Each number is 50 + 15 x the weight over the matrix's rms, rounded and kept within 0 to 99. Layers, rows and columns count from 0.

# layer 3 MLP up, 1920x320, rms 0.142, rows 1787-1841, columns 64-127
42 49 46 59 58 51 51 48 49 60 46 42 45 52 68 48 47 47 54 57 48 24 55 64 16 51 46 24 73 59 33 35 65 66 36 85 52 49 57 66 56 63 60 55 47 25 50 55 52 52 42 36 55 57 44 59 61 26 69 63 80 54 60 45
64 55 36 49 63 46 50 60 33 39 51 55 31 44 46 46 57 52 77 31 56 70 38 62 58 65 13 24 40 89 61 36 72 61 30 65 71 73 46 53 57 57 52 33 19 39 26 38 36 68 83 53 56 71 50 46 60 51 60 44 54 61 44 57
62 63 60 55 59 68 35 55 44 81 38 53 38 38 56 29 55 44 35 47 63 36 37 68 60 67 64 38 42 84 38 43 43 54 60 62 27 40 65 35 41 69 39 38 32 36 39 54 46 51 36 74 34 33 41 22 52 69 64 49 67 64 18 50
35 41 50 38 52 69 60 22 39 56 64 59 69 51 54 58 65 50 38 63 31 72 29 66 48 65 65 34 40 43 42 48 40 54 85 52 45 21 55 37 62 44 47 31 36 23 32 79 27 23 75 59 35 74 59 46 34 41 60 37 54 54 81 60
68 55 38 55 28 43 33 28 44 47 45 35 40 70 40 65 67 58 63 26 46 24 46 49 64 71 62 63 39 37 77 36 52 57 68 54 64 54 63 45 55 66 26 21 42 56 81 56 51 52 61 39 61 71 46 45 72 59 58 63 31 17 37 59
46 42 41 55 45 35 47 56 63 54 55 76 47 45 78 45 37 39 46 28 50 52 49 33 40 59 77 52 47 36 78 52 45 54 64 37 55 74 57 67 29 55 59 36 27 59 08 37 56 65 56 63 49 42 32 46 75 30 25 27 49 39 60 35
63 46 70 42 70 31 47 64 53 52 28 49 44 53 47 20 42 57 48 27 56 43 54 59 63 43 63 70 44 69 37 43 38 48 43 54 42 71 47 66 47 62 65 21 48 66 63 67 38 53 38 28 58 58 57 70 59 28 61 41 67 52 56 63
46 41 80 37 40 55 54 57 38 77 56 71 34 60 54 51 58 38 56 77 63 51 49 62 43 46 32 50 42 50 33 52 49 52 38 37 68 58 51 40 58 38 51 58 29 53 64 60 55 50 53 27 56 52 44 40 55 53 48 54 40 40 52 52
67 54 54 36 53 52 38 40 42 71 65 51 28 46 64 60 75 22 60 24 75 31 47 45 37 48 67 72 22 44 76 45 42 73 47 42 32 30 43 44 29 44 48 54 51 66 62 51 42 25 52 43 57 52 42 47 48 20 67 49 61 65 38 70
70 45 75 38 43 58 47 55 52 49 53 66 76 63 54 76 57 51 60 33 39 77 57 51 74 95 47 40 41 91 58 51 31 80 63 38 57 39 41 73 26 44 65 37 41 36 35 57 53 19 64 76 33 37 47 61 46 41 68 61 50 43 24 62
23 70 41 29 50 46 67 45 66 45 47 82 52 43 44 54 44 32 51 39 44 54 58 38 32 46 49 48 44 49 67 51 53 67 23 35 34 57 50 25 53 30 67 35 37 42 43 73 33 34 51 60 45 69 37 42 38 38 23 42 66 70 63 57
32 52 54 34 58 56 37 52 57 76 64 25 46 54 55 44 52 51 45 82 50 44 36 68 36 38 67 56 27 59 41 31 37 66 45 63 67 61 80 39 56 42 58 65 49 64 55 67 49 55 48 23 45 46 48 61 64 53 24 33 63 48 43 73
44 47 58 53 51 61 66 54 40 24 56 48 37 60 54 37 49 78 56 50 24 57 56 50 51 39 58 38 43 65 55 63 42 46 56 64 50 51 45 38 50 45 32 51 17 64 38 41 45 31 61 39 19 53 81 50 82 56 42 43 62 53 39 54
35 48 56 37 57 73 50 50 46 72 38 71 45 55 51 41 51 34 46 33 51 43 31 48 48 46 49 41 46 53 71 35 46 35 37 77 75 65 53 40 33 71 66 61 37 40 27 54 56 64 43 72 46 47 56 45 42 57 41 41 60 50 60 28
65 30 61 32 59 25 53 36 35 49 57 47 40 45 65 33 34 76 42 39 55 41 55 63 43 54 40 47 35 47 28 15 24 38 67 64 40 59 50 25 49 82 45 51 37 87 22 75 25 44 27 52 32 52 44 47 53 42 23 55 30 53 81 65
47 48 40 65 54 23 43 38 43 44 39 39 82 79 57 50 49 61 60 60 70 55 41 48 50 74 40 38 42 44 54 59 36 44 31 45 49 19 35 43 48 60 49 59 64 48 51 59 28 39 50 60 23 54 44 54 77 31 39 55 45 09 44 59
36 59 49 55 57 66 54 12 33 14 57 26 24 67 70 50 61 68 71 55 62 44 70 50 97 34 52 36 44 25 28 40 34 52 32 35 53 50 44 31 52 74 47 38 22 70 51 54 39 38 71 38 48 52 47 56 45 33 36 62 46 42 47 61
53 60 42 22 34 46 45 52 35 83 27 43 26 33 44 30 11 70 57 51 45 29 27 21 38 47 38 52 61 43 68 43 36 36 36 66 28 46 55 56 58 43 72 27 49 32 60 37 33 42 33 30 46 41 45 62 61 90 51 60 51 60 45 29
26 55 37 47 67 64 35 21 62 59 65 55 81 29 54 50 23 45 39 44 40 43 46 74 68 41 37 47 28 32 56 51 70 79 27 34 35 52 59 45 48 21 24 54 29 48 76 67 38 45 47 38 55 61 56 50 64 43 50 40 89 56 49 29
45 54 46 51 42 71 44 23 47 65 32 60 52 33 65 62 44 81 49 64 63 49 37 64 79 60 71 59 64 46 54 51 54 66 40 56 24 54 70 36 71 62 31 53 46 24 68 46 43 30 25 33 55 55 35 47 46 54 45 15 51 38 52 53
59 58 49 53 59 56 63 73 34 60 62 68 44 38 53 45 54 65 64 73 28 61 33 48 55 31 60 69 40 62 56 27 42 47 55 67 55 63 68 53 41 29 54 64 53 65 22 40 49 55 44 70 52 36 53 36 47 44 53 56 67 22 47 26
59 43 52 36 56 59 51 66 33 55 63 38 48 75 75 44 40 53 45 61 49 62 97 42 53 50 65 23 56 75 65 68 56 67 39 55 44 32 44 44 33 79 40 66 55 48 46 29 40 58 68 69 69 67 43 39 30 37 44 64 51 51 39 59
65 75 40 17 36 57 29 57 34 55 36 38 50 51 65 65 45 69 36 65 33 54 39 62 45 38 59 32 78 41 50 43 71 79 56 48 40 47 50 54 71 70 48 76 55 47 29 86 41 47 78 70 63 64 58 47 29 68 62 82 38 64 34 52
71 40 48 54 29 61 49 60 75 61 58 48 38 66 67 51 16 43 16 70 36 30 58 50 66 34 68 21 47 62 52 69 58 37 41 69 55 62 60 53 42 42 53 49 36 54 24 57 55 46 23 40 47 26 63 13 45 63 42 58 53 38 83 44
85 51 43 38 40 75 25 68 49 43 50 52 44 56 49 39 36 45 82 61 39 32 30 53 45 28 32 46 47 38 55 58 58 54 87 62 47 27 47 71 59 47 49 48 43 55 63 17 58 77 43 55 31 48 51 38 35 36 63 41 37 15 27 54
61 63 48 68 37 59 11 54 73 45 34 44 24 58 48 65 60 45 34 38 49 37 43 54 53 49 52 39 34 45 66 29 39 35 49 51 42 54 50 70 56 80 53 44 29 59 55 56 52 39 40 39 63 37 46 34 46 60 54 45 48 46 69 09
68 38 39 88 39 17 30 60 33 50 53 42 35 43 56 32 48 62 46 45 38 61 34 20 67 28 64 24 29 67 39 57 54 61 40 37 61 36 57 47 62 47 78 67 43 38 71 44 58 34 61 56 42 55 75 54 52 60 22 70 25 52 57 60
25 57 54 61 04 23 70 43 57 34 39 65 95 41 45 36 70 24 49 38 54 58 44 21 22 70 55 52 28 40 56 53 24 29 42 64 50 38 52 53 36 53 55 55 62 33 27 46 43 29 59 66 70 38 70 41 44 54 40 59 53 61 49 75
53 38 40 60 48 51 65 38 44 52 66 62 55 71 58 50 57 40 48 33 52 72 39 38 23 40 44 62 65 70 53 43 65 22 50 31 68 38 48 54 36 52 48 41 41 53 32 33 29 49 41 40 53 38 60 46 49 63 67 41 62 60 42 68
45 54 70 50 58 70 38 52 37 68 61 47 45 33 59 57 51 40 56 55 46 74 31 59 57 84 65 77 26 54 50 54 57 58 45 35 65 66 74 50 38 37 59 65 39 72 22 56 41 46 49 79 53 42 24 52 48 57 37 48 48 66 46 63
49 46 50 86 48 48 76 40 63 51 56 27 35 39 62 57 19 45 59 68 36 81 29 54 37 43 52 13 49 52 38 51 45 59 79 46 48 43 51 52 35 22 63 76 44 41 70 43 67 47 76 59 50 52 67 48 48 55 51 28 53 52 33 62
47 65 70 70 61 42 54 57 58 30 79 68 70 25 56 31 70 57 67 26 52 46 40 61 39 77 39 38 77 35 38 12 81 57 28 50 73 67 49 74 17 42 63 50 61 80 33 23 33 54 26 24 49 40 61 54 38 65 48 50 60 21 52 53
57 30 52 59 35 70 38 54 41 84 82 64 69 64 44 75 60 66 62 54 40 69 48 34 63 35 35 42 26 50 38 48 82 68 54 34 64 27 50 59 57 65 40 64 45 49 61 65 30 60 29 33 76 81 66 41 54 51 49 28 46 37 84 34
53 61 61 32 43 65 59 44 48 55 65 83 34 35 60 51 58 60 81 49 54 82 51 67 30 64 46 39 43 42 68 70 53 49 70 39 70 23 40 76 49 49 49 32 35 57 51 58 52 69 33 39 44 54 40 41 48 32 60 48 27 47 48 59
39 42 50 76 63 51 44 40 66 57 59 59 71 22 45 34 66 75 53 52 52 55 31 51 35 62 56 59 34 52 30 55 61 70 37 65 58 63 61 55 49 17 67 16 25 53 35 46 62 70 64 69 42 71 50 63 67 25 61 56 18 53 71 50
53 56 34 50 41 29 44 59 70 47 47 30 33 59 50 66 42 34 44 50 29 30 55 72 28 65 58 49 39 65 44 51 68 40 39 32 47 53 09 39 38 56 49 43 60 58 47 47 40 51 73 73 77 59 72 51 60 67 41 41 33 60 47 39
59 70 86 66 53 52 52 34 35 71 44 48 58 71 27 54 58 83 22 43 73 95 46 51 57 49 78 60 63 48 51 43 62 68 45 53 65 52 53 61 68 62 35 51 28 47 74 47 14 37 51 40 70 66 53 27 56 57 75 31 67 50 44 33
42 46 46 33 72 38 57 43 51 71 38 38 62 51 00 58 34 63 54 55 55 34 42 74 31 59 63 58 45 42 06 57 62 51 49 37 55 37 64 62 50 28 50 44 38 71 27 42 46 06 44 50 50 43 56 56 47 42 49 46 71 49 33 42
29 52 34 43 43 46 51 50 44 14 48 15 49 63 12 25 14 71 49 99 52 42 45 55 48 45 35 30 50 43 74 52 58 42 42 74 48 55 33 43 65 78 74 51 70 61 53 75 47 70 23 19 53 30 20 30 46 36 24 63 61 57 66 43
45 37 35 36 56 20 36 57 49 59 40 10 48 48 46 85 51 48 41 49 60 55 45 63 66 44 62 40 48 47 78 63 90 33 72 58 41 31 44 45 30 44 49 67 55 36 47 65 78 53 56 32 46 70 34 47 62 46 35 54 43 63 34 26
76 41 56 44 25 51 59 13 46 67 48 72 57 41 47 40 74 48 54 55 46 43 49 67 47 36 46 24 95 55 65 54 64 23 81 49 42 61 52 26 46 43 50 51 64 59 59 31 34 57 56 30 40 49 83 66 85 21 63 59 63 20 36 52
65 77 36 69 42 60 63 44 49 41 72 43 40 57 52 47 36 46 61 75 23 58 53 57 49 45 62 55 34 62 45 49 61 64 66 60 40 33 66 29 35 42 69 54 54 47 78 18 59 40 34 48 25 51 28 57 33 51 55 59 59 47 40 64
31 51 68 44 58 66 77 40 44 81 70 32 26 25 66 64 63 51 43 62 31 54 44 21 45 57 16 32 32 37 67 77 47 75 59 25 49 57 46 18 29 52 83 53 49 07 20 47 56 48 47 55 35 66 83 37 78 37 66 48 45 73 31 32
48 68 61 34 25 41 34 27 65 35 25 66 27 31 37 62 50 85 46 48 56 43 43 25 47 72 30 13 32 44 46 52 62 33 27 36 44 32 52 48 70 47 51 62 38 54 40 52 38 49 44 58 61 50 66 38 50 62 52 45 60 61 40 36
40 43 58 32 56 58 41 33 40 42 72 66 36 67 44 57 55 48 52 59 35 43 31 22 40 67 26 30 69 57 58 78 48 29 37 49 52 31 52 49 38 19 45 73 44 70 50 42 58 51 51 58 12 71 40 30 43 25 47 36 41 70 40 52
45 18 70 88 50 45 75 66 48 55 42 54 50 66 72 50 40 51 85 80 65 41 55 61 48 43 32 53 38 34 54 42 50 59 56 36 46 57 49 36 53 70 69 41 38 52 63 72 48 40 56 58 33 49 87 24 38 47 54 46 53 58 52 40
49 54 73 77 49 64 63 59 47 55 60 64 52 74 70 67 25 60 31 59 40 47 50 80 66 45 58 30 49 57 36 50 43 82 41 57 53 63 54 42 63 42 44 35 55 48 54 64 55 61 65 43 60 46 66 42 50 73 64 14 49 57 65 27
57 45 57 28 45 63 35 41 53 62 51 55 60 53 25 59 24 78 77 57 50 18 51 34 70 38 39 61 39 32 64 53 43 22 61 63 36 74 65 17 64 48 60 29 51 40 65 57 32 72 79 53 75 43 64 69 50 54 46 32 55 41 30 36
58 46 68 40 45 53 74 41 56 34 64 26 26 60 51 65 67 38 43 26 34 14 39 34 44 55 42 34 46 41 29 44 51 60 51 70 50 70 72 43 65 66 84 43 63 47 62 25 46 47 41 47 81 63 56 62 65 55 59 31 30 48 56 50
49 22 44 53 59 48 72 48 35 51 42 44 39 47 52 58 28 48 71 51 57 63 32 63 18 21 36 39 44 56 47 64 58 40 65 67 21 56 56 59 47 46 61 30 29 56 43 67 40 86 17 24 45 40 51 64 39 11 53 66 46 40 60 45
53 39 55 53 58 59 40 38 61 61 53 42 31 34 42 39 20 58 58 54 62 36 47 66 38 51 48 35 44 11 34 48 51 60 67 28 57 56 28 58 33 46 32 58 42 50 57 39 51 55 30 48 48 87 30 49 39 44 43 28 68 49 62 48
29 74 42 44 38 44 55 40 13 46 40 48 77 61 45 68 42 48 48 34 39 39 58 43 43 35 44 43 49 47 60 60 49 50 33 59 25 58 67 67 46 27 58 45 37 44 63 33 17 62 28 34 49 60 60 70 77 35 19 46 51 99 31 73
65 52 50 53 41 88 66 56 44 29 39 55 28 35 82 56 51 37 79 48 52 73 56 54 40 41 49 50 46 63 14 36 59 55 54 71 52 26 54 64 43 35 53 52 46 63 50 28 65 47 36 40 59 43 41 54 49 87 48 66 58 70 52 32
50 47 22 54 54 36 59 21 72 58 42 56 37 55 54 24 27 49 47 36 51 56 25 47 69 42 54 59 29 45 28 89 41 71 44 56 72 25 55 89 55 41 56 62 26 44 51 30 56 34 63 62 66 67 47 34 64 35 35 33 61 43 38 52
68 47 31 41 75 58 69 46 71 46 42 63 19 48 44 62 46 67 45 49 39 60 51 38 48 48 47 41 37 58 61 64 48 58 48 50 48 50 51 42 46 61 80 58 20 33 50 42 53 84 59 50 37 52 34 41 34 36 80 55 36 60 58 69
# layer 3 MLP down (transposed), 1920x320, rms 0.0807, rows 1787-1840, columns 64-127
20 49 61 41 53 43 26 57 63 47 40 43 68 48 46 82 36 20 53 50 78 37 47 47 18 42 54 48 59 29 51 75 58 43 46 68 42 46 54 68 74 48 44 30 51 58 53 34 74 44 61 65 50 66 44 47 53 59 60 58 53 99 64 34
47 49 20 50 41 39 38 50 18 53 78 25 51 60 45 65 76 56 62 50 42 76 20 57 52 56 11 57 46 90 40 14 59 44 50 40 66 60 36 64 64 05 68 64 06 67 43 39 70 57 75 50 56 56 30 53 69 72 39 50 34 54 59 62
57 42 40 38 39 66 65 61 60 42 67 34 49 61 49 45 50 61 53 49 42 21 48 61 28 59 27 52 70 30 62 81 71 45 41 51 95 53 35 52 47 53 57 53 69 62 50 41 62 60 64 48 44 64 59 77 39 36 48 70 37 65 81 38
22 58 20 39 51 54 53 41 58 43 49 77 53 49 76 67 49 28 38 68 46 46 79 72 48 66 64 34 71 54 62 65 42 63 44 75 83 42 59 48 69 54 44 56 58 66 43 29 44 52 44 41 49 28 60 20 72 28 69 64 53 40 81 58
54 30 54 36 35 44 49 28 48 66 59 53 52 30 42 30 23 34 58 42 20 30 48 59 50 38 73 62 66 60 35 56 43 69 51 79 80 54 46 46 35 42 44 38 58 62 61 36 58 29 62 47 44 68 68 71 43 43 41 81 65 40 70 44
29 45 53 49 68 56 56 74 54 71 69 78 46 67 28 30 48 45 77 22 53 32 47 27 55 48 54 29 49 65 83 22 37 40 56 24 52 50 69 20 28 41 69 60 48 38 59 54 58 83 59 47 50 43 48 27 44 44 60 70 41 34 28 69
48 41 44 58 41 67 28 54 52 52 69 40 50 36 39 86 53 51 41 39 67 55 60 55 41 50 56 64 59 24 66 57 47 61 43 39 62 50 60 33 35 23 20 36 63 35 41 48 59 44 62 54 60 45 28 56 27 51 52 53 56 36 22 45
40 57 36 32 46 52 55 62 43 76 74 56 56 50 68 15 67 52 42 47 44 35 51 69 56 55 55 45 51 60 34 43 29 52 58 52 80 34 39 30 41 75 83 48 77 32 48 27 45 54 75 67 49 74 53 55 48 47 67 45 44 77 49 70
44 49 50 34 44 37 21 51 22 55 48 59 57 59 54 63 31 68 34 63 18 44 52 32 36 22 66 68 64 36 45 38 57 47 68 43 56 70 38 28 50 57 29 54 53 66 41 51 39 59 47 71 61 46 73 42 25 85 39 54 44 37 31 59
32 56 81 49 57 29 52 40 39 56 84 60 65 33 35 44 66 59 72 73 58 55 25 72 63 42 62 75 34 56 61 47 37 65 51 48 30 76 48 68 62 72 55 53 66 27 58 54 53 41 21 56 42 59 37 68 46 47 38 57 47 27 33 45
58 39 53 43 35 26 40 41 62 37 42 66 47 41 69 26 33 44 40 51 55 35 43 25 42 57 60 23 54 16 53 75 26 56 44 58 47 63 26 58 75 44 70 75 66 35 39 43 70 52 64 54 63 51 47 55 30 64 46 35 61 49 57 38
39 58 38 47 57 63 70 44 44 45 36 62 47 35 51 44 64 49 53 65 54 70 54 57 48 42 45 48 60 47 67 48 72 31 28 32 34 24 49 59 55 48 52 27 41 47 35 37 57 56 39 73 71 40 58 27 26 45 68 36 53 68 75 58
61 53 60 30 59 50 38 64 42 67 40 57 52 69 36 57 43 50 34 58 29 49 35 83 53 43 32 58 64 43 26 33 70 28 61 33 33 53 41 59 60 31 37 41 56 49 53 90 67 69 47 37 68 47 21 68 40 39 74 54 41 51 54 53
46 34 60 70 76 53 50 40 47 71 53 46 54 38 38 84 73 31 53 68 60 43 55 50 22 51 72 48 31 52 34 52 43 40 43 43 56 69 66 71 41 57 14 13 53 59 58 34 48 47 60 43 51 33 38 48 47 58 56 32 47 61 20 57
51 50 75 46 55 23 52 49 76 37 62 45 56 44 57 39 59 73 54 26 52 53 50 76 59 68 40 62 50 11 22 50 38 54 86 68 38 33 38 49 59 52 83 66 45 44 38 83 35 26 42 39 44 72 61 53 87 47 50 41 31 45 70 51
38 61 47 46 64 62 43 37 32 29 58 31 39 42 25 65 49 56 54 29 22 48 67 63 53 22 49 66 49 43 51 27 63 50 63 57 57 64 64 37 47 48 66 75 44 50 46 43 65 55 68 43 48 42 55 64 36 44 41 66 55 30 43 70
44 53 21 40 50 72 30 50 89 06 38 74 58 53 47 58 58 58 73 60 47 45 45 22 71 43 51 57 56 58 44 43 43 55 36 31 67 33 53 34 55 63 68 77 35 36 47 39 56 14 54 84 53 27 49 66 48 25 42 55 40 46 55 53
52 38 54 41 70 50 51 40 52 27 60 52 26 53 36 60 58 52 42 46 58 66 55 38 27 15 32 65 57 52 80 54 29 51 49 37 68 59 37 30 51 64 53 22 64 51 75 89 57 62 64 20 51 44 46 42 63 39 45 33 64 98 38 54
47 48 48 64 45 49 60 51 38 28 67 40 60 60 59 52 47 77 12 48 57 51 31 58 34 51 34 65 29 55 61 30 48 47 33 37 38 29 56 68 43 43 52 44 38 48 62 26 46 66 39 47 68 37 29 41 46 49 70 45 54 11 43 34
37 51 29 29 74 53 74 65 19 41 53 70 53 63 62 43 59 80 58 47 69 54 35 51 41 62 14 41 36 86 66 68 20 32 41 63 59 53 58 45 58 39 46 19 47 49 29 65 43 32 16 34 57 83 44 33 67 94 62 02 47 75 58 41
27 50 46 52 53 54 53 65 48 36 51 50 24 42 57 38 65 29 73 42 49 42 50 51 37 40 74 48 51 50 79 23 70 48 27 61 72 45 52 53 32 56 31 42 56 38 42 54 47 53 29 46 38 57 44 37 56 45 49 59 46 27 68 49
41 29 67 56 45 68 79 51 49 41 41 51 37 34 16 81 64 33 56 35 40 45 29 49 25 68 42 46 55 20 51 37 36 45 22 29 56 40 77 34 55 87 26 32 66 15 40 55 41 45 47 64 25 64 50 26 59 55 61 46 77 51 19 33
61 31 47 64 29 47 54 41 67 25 62 58 48 64 52 41 44 42 36 35 43 44 38 52 55 35 45 64 31 65 60 65 61 59 53 50 43 57 44 35 41 50 80 37 83 63 64 50 80 58 45 36 64 25 68 48 62 56 40 32 52 65 56 65
46 39 30 53 76 35 45 38 09 49 53 53 52 53 59 37 61 58 47 30 66 38 45 35 47 54 68 32 11 66 59 28 40 66 47 47 75 57 58 56 53 45 56 34 58 30 56 58 11 70 31 53 64 38 40 43 51 54 69 25 33 45 52 45
52 42 58 50 48 58 58 33 50 43 66 30 84 46 41 32 54 65 39 26 58 39 26 42 28 53 49 61 84 40 55 47 21 34 85 72 78 27 31 55 38 55 66 57 51 64 57 44 40 60 44 48 26 40 57 38 44 68 44 53 43 66 47 55
49 68 29 45 48 73 55 57 26 47 46 78 43 65 51 35 56 48 49 31 36 69 39 50 48 59 15 69 39 38 56 49 32 75 50 48 76 51 38 47 45 63 35 27 59 30 53 61 38 71 40 59 33 77 48 37 76 49 49 46 42 49 19 52
47 52 25 56 46 76 40 55 25 59 63 50 71 36 35 09 44 28 41 40 38 57 58 48 45 41 58 49 41 60 27 67 44 51 53 58 81 41 57 24 68 32 51 71 32 29 67 51 60 53 31 34 57 47 57 22 25 54 26 65 60 53 48 89
34 37 60 54 54 67 48 29 58 37 47 75 64 32 63 49 44 46 29 52 46 70 45 75 50 62 53 33 64 51 42 56 51 51 65 56 15 40 30 61 50 35 56 65 68 27 42 60 53 51 71 72 25 84 46 54 32 63 11 30 83 43 39 59
51 52 71 30 45 48 24 36 64 28 19 59 69 53 50 38 42 39 32 58 61 09 71 61 52 53 39 62 41 44 28 44 40 52 58 65 63 67 48 52 44 35 44 48 64 51 63 57 64 41 76 38 49 49 26 50 59 57 47 21 49 53 55 54
44 65 79 47 36 41 39 65 45 46 67 32 57 55 77 49 44 50 28 24 40 62 52 38 78 56 54 81 44 38 33 13 50 41 47 63 66 33 62 57 65 58 51 61 34 79 61 46 43 44 61 57 39 69 48 19 36 54 33 67 56 64 53 40
38 59 51 48 50 59 64 47 40 41 51 39 54 45 25 45 47 42 50 32 68 49 75 47 44 68 51 37 54 62 67 75 29 34 45 42 42 59 52 48 65 35 57 48 33 60 40 47 62 52 30 72 77 49 56 51 32 46 41 48 41 80 67 54
64 53 68 58 50 50 60 71 51 34 75 60 49 31 34 48 61 45 41 32 20 42 61 29 30 49 68 65 73 55 63 27 59 75 57 46 87 42 48 61 57 44 82 63 43 68 49 35 54 44 34 53 10 60 52 49 48 43 58 68 56 52 47 32
34 67 34 38 61 50 46 54 41 61 75 46 41 62 05 59 69 60 78 72 53 61 63 47 34 47 60 27 55 42 34 57 47 39 55 21 48 44 53 45 52 26 30 83 50 44 55 45 28 64 48 47 61 56 58 48 18 67 39 45 51 72 63 57
40 38 51 60 38 44 43 62 64 67 23 78 70 60 54 47 47 60 66 50 31 80 53 64 51 39 47 62 41 35 52 64 44 49 63 28 72 29 23 19 35 75 58 51 66 47 67 45 31 76 32 52 32 54 74 15 53 36 30 19 52 63 48 57
70 68 72 44 59 43 34 64 90 70 61 13 69 53 63 65 43 26 39 67 38 41 32 52 49 56 60 43 40 52 46 51 73 64 53 58 36 69 56 68 53 31 56 62 11 60 51 39 69 38 45 64 23 44 74 36 56 43 54 60 35 47 78 41
57 47 48 41 44 58 61 41 61 70 27 59 53 34 37 53 49 64 32 62 54 51 61 45 58 09 58 52 47 39 35 43 72 57 47 25 55 42 53 34 48 42 48 26 56 55 56 58 44 62 38 36 26 56 46 32 54 48 59 40 69 78 43 60
32 62 65 26 45 48 27 30 63 64 49 67 56 30 67 60 48 49 67 36 38 18 66 69 41 30 41 64 48 53 37 57 28 48 38 56 85 45 58 38 55 38 84 66 71 60 38 47 58 44 49 28 48 19 72 59 57 24 47 83 37 42 47 55
36 28 41 55 29 35 32 21 39 49 32 48 54 30 73 59 30 47 39 44 66 42 60 21 31 51 45 37 66 40 38 32 63 33 63 60 25 44 45 38 14 35 46 58 31 67 56 52 64 30 30 58 57 42 48 50 50 59 63 52 39 30 41 25
17 35 75 59 53 59 44 22 53 45 26 72 51 88 19 59 17 62 53 18 23 70 66 35 84 45 66 78 71 32 66 52 81 54 43 80 66 56 46 53 77 44 54 76 48 46 41 78 51 41 63 33 46 28 30 42 49 42 50 68 64 32 88 47
49 65 19 48 66 54 51 30 47 62 62 47 62 31 18 37 66 38 73 32 55 52 46 65 45 59 51 52 62 35 49 43 61 42 46 27 29 61 40 44 44 37 41 61 40 37 52 55 72 66 46 44 45 32 57 59 39 58 61 46 43 51 53 62
43 24 64 41 05 57 55 32 00 18 43 70 53 55 10 34 66 59 41 81 46 35 45 62 42 62 54 69 45 55 69 33 61 35 59 61 40 48 51 31 50 47 41 51 50 44 57 48 28 40 33 64 64 43 41 46 55 34 61 51 75 50 49 42
80 38 50 65 51 94 55 41 36 27 56 41 28 73 34 49 66 47 51 74 39 43 68 36 39 58 54 36 37 35 43 49 55 59 25 43 40 60 72 58 66 46 34 54 34 56 34 66 46 51 52 67 66 54 48 37 23 49 51 44 50 37 35 33
58 39 57 75 39 62 58 62 36 56 57 31 43 42 66 50 39 53 56 69 55 29 64 37 19 84 57 44 67 72 39 38 39 07 66 71 56 35 50 20 90 20 67 32 59 75 61 66 77 35 65 34 52 54 62 36 39 42 47 62 40 47 77 27
46 51 65 49 33 54 44 48 49 45 58 22 41 49 56 47 53 60 60 24 49 45 40 48 55 40 35 42 32 63 25 33 32 44 47 68 54 77 45 47 43 44 65 50 43 36 57 42 43 52 72 24 52 52 44 38 55 39 39 33 44 50 51 62
26 36 72 52 36 59 55 67 30 42 53 65 43 30 28 47 48 44 52 37 74 26 64 49 41 43 71 45 67 50 47 39 43 24 56 24 63 47 58 42 68 47 72 47 72 49 43 22 45 69 50 53 59 25 59 55 55 56 36 67 55 25 47 67
67 68 70 38 63 47 14 61 47 45 44 50 36 37 52 54 55 54 47 42 60 56 63 61 48 55 21 52 46 62 48 40 76 64 72 64 59 53 55 64 70 26 34 59 51 46 45 19 38 70 35 50 76 47 22 51 56 62 42 53 40 46 31 53
59 41 68 44 55 56 48 36 25 54 32 21 50 65 67 63 27 48 57 13 67 39 62 40 88 63 28 33 64 07 61 26 54 27 46 64 52 58 65 67 63 06 32 39 64 76 31 52 58 33 39 43 35 51 24 30 17 54 59 49 51 43 59 35
61 66 40 49 71 29 44 61 31 75 44 34 48 56 74 33 63 54 71 47 32 48 53 48 57 38 62 54 39 30 21 51 50 79 51 66 50 52 40 61 54 32 42 38 34 38 47 31 65 38 21 47 40 73 55 61 46 58 45 60 47 63 36 65
55 60 35 59 64 54 61 15 56 13 64 33 62 42 79 57 52 66 51 52 50 60 47 37 20 49 78 09 54 38 76 72 69 39 16 39 32 55 46 26 80 55 33 38 36 39 52 26 62 54 51 26 54 74 36 53 47 74 63 40 48 00 53 38
65 28 59 60 63 61 58 31 69 38 47 48 57 47 79 32 68 39 68 47 48 34 49 33 40 45 79 52 60 99 70 65 42 45 40 62 68 73 42 48 72 61 48 58 36 17 42 49 75 53 48 63 69 48 59 58 28 57 50 37 26 63 45 64
68 41 49 76 26 60 60 78 66 55 52 36 49 84 39 36 66 22 23 56 52 58 54 45 56 65 64 60 54 48 49 55 36 38 54 51 40 50 46 55 37 46 53 57 86 59 34 49 66 45 51 37 45 51 68 30 67 61 51 41 46 25 53 58
65 42 51 50 64 79 19 49 38 35 40 62 50 63 45 32 73 66 43 55 25 75 44 37 55 66 19 40 58 54 52 31 43 54 36 64 27 55 51 51 54 54 39 94 43 09 28 53 46 34 31 43 50 54 45 39 30 46 54 29 53 54 45 47
44 56 46 36 81 40 44 31 47 50 71 23 43 87 29 60 37 58 33 29 28 42 50 27 59 54 45 48 61 40 85 32 43 24 42 34 53 37 46 47 41 57 58 46 44 64 71 69 33 69 58 51 41 58 49 45 41 41 72 43 35 36 69 61
48 38 48 57 45 36 60 56 59 45 53 67 65 53 59 72 65 48 47 56 69 44 69 30 49 27 55 23 53 78 16 93 27 50 40 39 87 99 62 63 53 84 35 53 38 81 54 52 57 47 44 61 61 39 85 67 53 28 57 49 36 90 34 60